Weights of a small transformer language model.
Training: a variant of Muon for these matrices, 909M tokens, 3467 steps.
Each number is 200 + 40 x the weight over its row's rms, rounded and kept within 0 to 999. Layers, rows and columns count from 0. The size before them is the row's rms in percent of the matrix's.

# layer 2 attention output, 384x384, rms 0.0792, rows 275-374, columns 352-383
095,234,190,189,150,225,151,240,177,245,205,191,185,208,165,232,180,208,231,206,199,240,197,248,218,150,206,225,203,268,136,228,177
103,288,235,220,188,246,145,219,208,201,195,179,121,214,201,139,221,236,227,237,186,197,177,195,171,190,250,176,121,185,224,207,259
107,206,158,262,255,223,131,211,242,277,162,110,120,209,190,125,245,185,241,148,202,259,201,167,154,271,138,181,195,250,208,146,261
100,134,221,226,208,218,177,220,128,175,206,215,235,170,188,159,220,165,199,208,227,224,275,179,267,184,219,136,226,112,231,271,208
096,268,128,269,229,316,171,157,117,165,119,176,188,130,225,208,246,236,234,191,210,221,146,179,266,168,173,208,280,266,172,169,190
103,169,325,144,225,166,136,195,148,176,191,251,130,147,271,236,236,283,231,176,239,185,220,211,196,266,274,152,229,213,204,240,210
091,173,290,264,166,220,271,138,205,211,172,116,226,238,189,194,233,213,201,144,258,172,225,225,257,211,146,226,183,157,240,200,113
100,233,196,129,272,230,116,258,220,195,144,229,157,202,220,209,167,246,177,244,213,228,192,231,167,162,175,127,150,207,191,187,212
094,284,173,194,174,168,180,241,184,139,209,219,167,172,204,184,137,105,228,191,168,180,205,183,140,259,210,229,154,171,207,194,210
139,298,215,261,255,247,187,195,197,245,206,229,169,225,237,220,183,250,113,161,221,263,212,156,264,194,159,214,246,306,254,174,282
097,193,124,314,192,187,252,184,185,162,234,231,223,228,208,155,228,202,129,191,158,196,292,210,152,192,203,265,191,204,172,243,300
102,195,213,226,145,209,137,157,192,137,132,202,109,125,222,157,280,189,201,277,202,207,230,242,242,167,236,151,149,153,260,185,120
107,243,165,197,185,187,208,134,167,263,220,159,217,173,294,205,150,112,247,221,149,199,207,181,196,283,215,232,160,193,147,184,230
098,156,188,140,205,196,252,197,192,215,154,160,180,266,237,169,206,157,217,250,170,121,235,170,151,233,211,122,140,220,195,202,160
097,149,212,194,170,184,278,254,245,212,164,207,270,173,152,265,213,249,224,215,279,153,196,181,200,233,270,186,143,219,179,227,263
092,142,163,169,152,203,190,114,217,193,237,194,188,192,252,169,208,216,225,226,175,198,184,217,155,185,225,226,210,194,215,209,240
090,225,126,208,197,154,188,263,137,212,226,200,235,197,209,185,197,296,238,141,177,211,171,230,187,196,233,201,197,237,219,268,203
105,218,192,226,246,163,153,180,239,208,161,293,207,223,295,137,129,237,146,239,178,176,189,182,222,192,280,152,260,170,167,136,153
095,145,100,273,171,169,157,208,169,258,187,159,166,216,197,182,137,205,174,208,221,161,197,218,294,228,209,227,288,182,205,227,200
095,236,182,284,234,205,195,214,299,242,135,176,271,181,261,199,207,217,213,267,143,192,221,142,219,193,199,186,222,94,215,284,222
101,283,218,197,214,141,250,180,216,229,212,136,268,270,161,165,123,216,197,184,196,230,183,235,280,270,158,226,159,137,133,265,219
103,217,91,117,195,198,210,181,193,152,194,263,232,213,248,166,123,207,211,223,172,291,238,204,165,121,152,206,157,228,236,216,279
107,183,192,227,174,260,236,231,170,171,207,221,165,165,177,252,209,159,201,197,252,144,233,150,238,225,200,282,204,270,190,223,202
103,252,238,171,315,126,143,289,195,291,195,296,101,213,185,196,186,208,181,208,170,206,188,187,212,164,205,225,213,280,205,178,187
098,170,185,147,212,255,179,221,171,176,218,241,195,226,156,117,213,192,195,196,199,246,221,223,151,239,161,237,206,217,187,203,189
098,158,175,198,229,218,227,180,183,167,230,128,149,228,186,218,190,158,197,226,156,270,241,153,195,252,166,211,167,214,168,228,179
107,78,130,231,125,218,248,222,225,232,251,241,247,206,166,244,199,204,211,218,156,240,242,148,204,200,208,210,302,197,263,204,193
109,226,198,184,145,164,118,140,214,217,180,193,218,124,155,155,197,239,174,227,191,276,194,175,197,209,266,253,187,192,170,193,215
099,185,246,229,220,246,224,199,255,197,215,229,191,198,176,146,232,220,284,179,216,197,181,178,255,164,189,243,159,202,239,269,163
097,184,294,236,203,92,168,193,203,236,262,202,217,191,185,190,211,201,174,246,182,187,223,237,235,211,171,179,176,142,198,121,227
099,241,144,271,194,221,211,154,187,203,249,199,144,212,204,189,268,248,134,166,159,204,241,165,228,161,116,244,167,201,125,288,276
095,248,279,152,324,203,157,194,217,207,167,161,178,224,157,264,125,217,207,233,231,243,146,168,223,213,251,113,239,173,144,251,155
102,219,263,128,217,168,178,225,152,204,206,231,196,196,153,205,259,177,308,157,215,206,233,206,251,168,203,198,234,147,219,185,205
098,227,192,234,169,245,227,169,220,185,200,149,227,208,205,307,224,164,233,194,190,187,266,267,210,188,241,193,136,188,136,244,161
093,273,185,204,307,165,193,190,271,180,115,206,178,273,129,210,190,247,134,221,167,223,224,250,174,162,188,142,199,166,215,243,249
103,202,230,221,246,198,231,239,272,205,172,207,256,135,215,283,198,189,269,199,190,243,220,242,177,241,199,163,245,239,217,236,184
097,185,172,208,275,220,247,207,217,119,123,152,191,204,190,144,253,224,242,182,240,178,261,202,218,206,219,183,169,238,117,139,151
105,246,126,193,279,162,179,184,173,175,122,208,218,162,205,163,173,208,170,189,159,211,203,233,173,226,198,162,164,213,211,120,228
103,180,187,233,232,209,212,158,259,190,203,212,233,184,163,240,254,226,276,170,210,198,266,129,224,203,152,193,151,158,246,202,260
104,249,244,148,136,215,274,156,252,136,223,198,183,224,212,148,220,180,236,242,229,207,153,197,189,128,150,226,218,215,229,176,207
095,189,180,232,186,205,190,233,144,251,247,187,166,171,324,248,112,157,106,203,232,161,210,230,146,273,278,227,181,160,288,164,228
100,173,235,182,169,228,209,160,236,122,214,218,201,198,139,184,134,166,190,182,198,227,197,197,122,106,214,247,209,214,271,224,156
092,194,229,216,272,152,128,113,226,265,220,215,268,210,236,231,214,220,235,152,167,236,173,292,188,260,284,257,172,267,194,234,208
089,181,263,154,144,215,165,213,246,112,180,262,247,191,235,194,197,161,173,198,216,194,197,140,226,219,226,217,121,197,216,190,216
098,180,194,182,179,207,154,158,260,259,139,185,235,186,262,114,254,178,230,176,198,220,158,240,235,206,170,117,273,200,137,190,197
099,216,151,228,231,177,235,304,159,220,130,232,211,182,182,227,206,190,212,218,222,214,174,161,192,187,141,246,211,189,248,251,240
098,275,173,214,289,156,257,116,147,202,192,162,156,212,159,219,238,183,184,150,163,232,235,188,283,190,159,181,162,234,114,248,198
106,253,186,209,268,173,131,216,225,155,175,126,162,175,280,172,282,193,201,209,172,212,168,268,156,197,281,193,175,287,255,220,203
111,178,145,222,145,259,196,164,162,196,271,219,186,178,211,187,251,191,241,243,195,143,207,265,198,241,126,230,210,203,174,243,224
097,208,199,196,178,226,207,203,239,200,181,212,234,199,154,196,133,111,219,184,230,182,230,189,201,240,197,206,268,280,172,124,176
093,157,286,157,183,162,170,122,255,229,247,195,247,186,190,216,160,282,184,292,195,275,192,203,276,227,195,173,228,240,257,254,140
105,192,307,146,154,277,153,230,178,183,218,171,223,185,163,165,203,227,185,220,191,166,152,241,151,259,179,219,226,187,187,277,116
099,231,194,237,187,183,268,202,181,250,212,255,178,197,201,204,235,209,209,262,170,185,272,230,194,133,217,141,257,174,309,168,154
096,227,179,199,293,115,243,247,140,164,194,180,183,228,231,183,232,217,176,237,247,192,196,182,200,141,145,244,70,202,185,147,233
102,158,160,288,211,158,176,178,153,187,234,150,234,209,203,191,183,226,216,185,265,166,243,176,247,210,154,137,152,309,216,172,225
096,217,209,246,289,139,220,258,202,224,175,273,259,149,220,260,164,235,137,258,179,229,211,206,141,145,132,144,236,210,150,171,224
097,184,176,238,213,270,136,194,246,195,229,172,228,171,227,194,217,165,271,206,219,185,152,137,162,169,255,265,210,286,176,158,292
097,255,198,198,194,158,156,158,142,290,238,198,131,143,174,199,171,236,229,158,203,214,206,199,237,246,112,184,176,178,204,154,169
096,141,216,211,244,256,225,184,246,105,258,211,215,143,187,177,222,219,216,174,225,166,187,212,170,250,246,125,229,147,191,259,244
097,135,183,170,210,229,251,91,222,234,172,203,228,158,218,222,178,192,238,205,169,212,235,181,239,219,164,145,207,108,196,146,170
108,190,167,231,137,208,208,160,129,258,175,210,217,195,158,160,209,253,181,100,194,194,186,161,124,227,277,193,212,219,247,201,295
095,253,212,225,224,175,172,209,167,118,209,190,186,255,194,144,223,213,190,255,215,169,199,185,148,227,172,135,273,170,295,210,233
096,134,253,199,129,215,279,173,199,178,206,216,181,200,181,147,236,183,171,219,132,227,208,191,148,137,209,218,168,259,187,206,193
102,164,256,188,221,224,217,140,265,223,185,192,294,228,174,221,280,136,260,246,236,212,226,198,231,277,138,177,276,235,202,203,221
096,201,195,211,215,164,136,234,217,202,173,211,241,191,206,214,249,226,197,198,321,223,272,148,167,192,152,179,237,276,151,144,205
102,239,220,159,242,231,188,211,201,132,256,151,179,161,283,148,177,218,223,209,132,188,216,172,265,254,283,162,263,222,179,207,219
110,204,255,207,190,235,217,170,193,67,232,154,198,227,198,258,174,163,184,234,212,210,201,217,134,137,182,182,202,211,191,175,191
093,156,210,238,264,184,192,242,204,169,172,144,192,156,143,174,214,251,185,210,280,277,181,113,193,164,188,252,222,283,233,187,194
096,157,216,229,200,230,165,187,192,219,211,215,145,184,212,216,227,153,143,206,217,130,221,193,206,205,155,258,216,219,226,183,141
095,181,228,274,179,226,221,218,238,231,203,273,199,243,168,190,247,210,160,161,233,207,158,184,226,203,128,202,215,161,178,159,218
100,236,141,182,204,177,246,204,150,65,187,220,248,202,158,224,226,182,155,254,183,179,165,194,171,190,264,158,87,213,165,231,200
102,212,262,196,199,196,234,227,229,197,183,150,157,176,190,191,214,191,256,197,167,221,206,235,291,169,129,205,217,250,231,226,136
099,174,123,210,223,206,236,185,264,188,137,176,177,280,176,198,171,184,88,194,200,200,207,198,104,201,168,208,310,313,206,126,203
099,186,255,187,190,183,170,171,188,204,235,221,126,185,259,208,204,152,197,219,122,174,164,147,229,189,191,213,223,151,207,220,123
099,262,205,205,188,179,241,170,253,262,266,202,149,256,227,179,188,210,174,156,215,228,210,233,185,139,121,230,214,189,224,211,202
095,180,204,224,222,192,241,286,213,227,135,212,146,199,209,203,222,207,217,168,256,275,204,188,181,171,225,272,222,224,159,154,252
107,164,228,222,165,214,208,258,171,155,159,233,195,185,172,175,230,204,145,183,214,193,244,173,212,270,141,267,185,157,177,208,187
101,206,266,246,177,71,203,256,242,147,148,198,262,186,190,190,182,273,269,235,198,212,194,144,262,207,176,176,190,179,229,272,146
102,125,135,265,241,126,184,199,194,175,237,110,230,188,240,181,229,130,174,262,166,234,238,267,208,234,197,178,205,266,217,209,123
095,139,265,183,186,194,195,233,214,188,261,212,153,225,240,199,216,120,173,182,232,193,132,211,138,200,257,262,204,158,208,194,207
102,186,249,191,172,177,253,162,219,193,127,210,272,223,152,244,190,188,157,181,172,179,191,147,250,189,163,210,178,218,138,226,186
097,142,252,182,168,328,245,229,204,178,239,266,138,243,131,170,151,213,139,132,133,149,169,227,162,212,176,215,245,167,229,145,204
101,177,261,216,141,185,175,174,152,110,182,197,241,208,156,264,179,208,180,252,206,247,194,258,173,253,250,188,185,214,240,204,182
095,136,213,188,238,272,173,223,184,214,157,206,172,200,213,190,158,187,255,247,232,214,232,212,169,172,255,234,146,161,108,194,198
094,233,216,192,194,215,230,114,241,166,260,257,186,195,105,222,170,220,211,165,137,275,275,202,287,231,196,177,225,200,236,118,252
094,144,185,215,217,177,251,295,243,176,196,298,221,222,191,154,228,137,200,244,215,182,211,193,188,197,171,307,141,176,180,173,259
097,245,195,321,230,292,152,214,200,219,144,141,206,87,214,292,225,181,213,132,218,235,175,152,244,262,255,230,142,230,123,128,194
097,227,201,265,108,157,135,144,185,216,256,180,219,218,209,143,207,237,232,191,156,206,203,227,250,226,170,209,198,223,143,185,198
096,217,116,215,291,187,155,264,253,256,220,181,154,263,172,186,279,141,237,202,181,212,170,231,210,204,253,113,206,210,155,215,166
092,287,128,118,184,242,203,219,213,140,255,204,192,175,177,155,215,286,212,198,194,116,210,214,126,123,268,233,184,142,190,250,165
099,168,200,171,190,194,114,151,241,205,154,199,211,240,302,244,164,188,195,168,218,189,201,218,210,265,261,184,239,222,196,85,180
100,200,205,244,190,178,312,141,229,136,211,193,198,161,170,199,198,181,179,190,196,157,189,212,226,170,257,195,199,203,206,251,144
095,177,193,162,258,259,163,153,190,234,235,245,150,229,127,197,200,182,227,203,124,197,180,245,92,138,227,194,254,292,223,171,183
100,232,266,175,105,76,226,224,213,237,199,248,194,199,208,159,191,288,228,226,216,232,228,210,203,181,251,208,202,154,161,143,227
093,145,205,257,171,191,159,173,239,235,126,244,113,215,294,159,206,188,228,141,159,239,148,130,194,233,210,185,291,156,216,175,248
107,197,180,180,206,275,194,196,168,235,235,173,199,168,251,203,141,214,137,206,214,251,253,174,223,201,188,229,244,228,270,119,222
103,200,215,223,269,221,136,182,214,231,196,192,182,139,220,188,199,259,259,285,175,183,260,229,183,140,248,203,166,239,213,160,239
091,186,233,228,179,257,190,199,168,243,127,226,252,163,218,237,227,233,214,217,229,189,197,165,222,131,219,147,212,88,185,220,164
106,138,225,153,159,136,247,167,218,168,178,179,244,146,203,213,239,139,179,257,177,95,200,176,213,269,225,155,243,160,168,247,207
103,242,161,181,126,268,196,225,204,223,231,228,206,151,186,210,230,240,169,205,202,156,208,128,126,206,139,171,233,122,186,136,165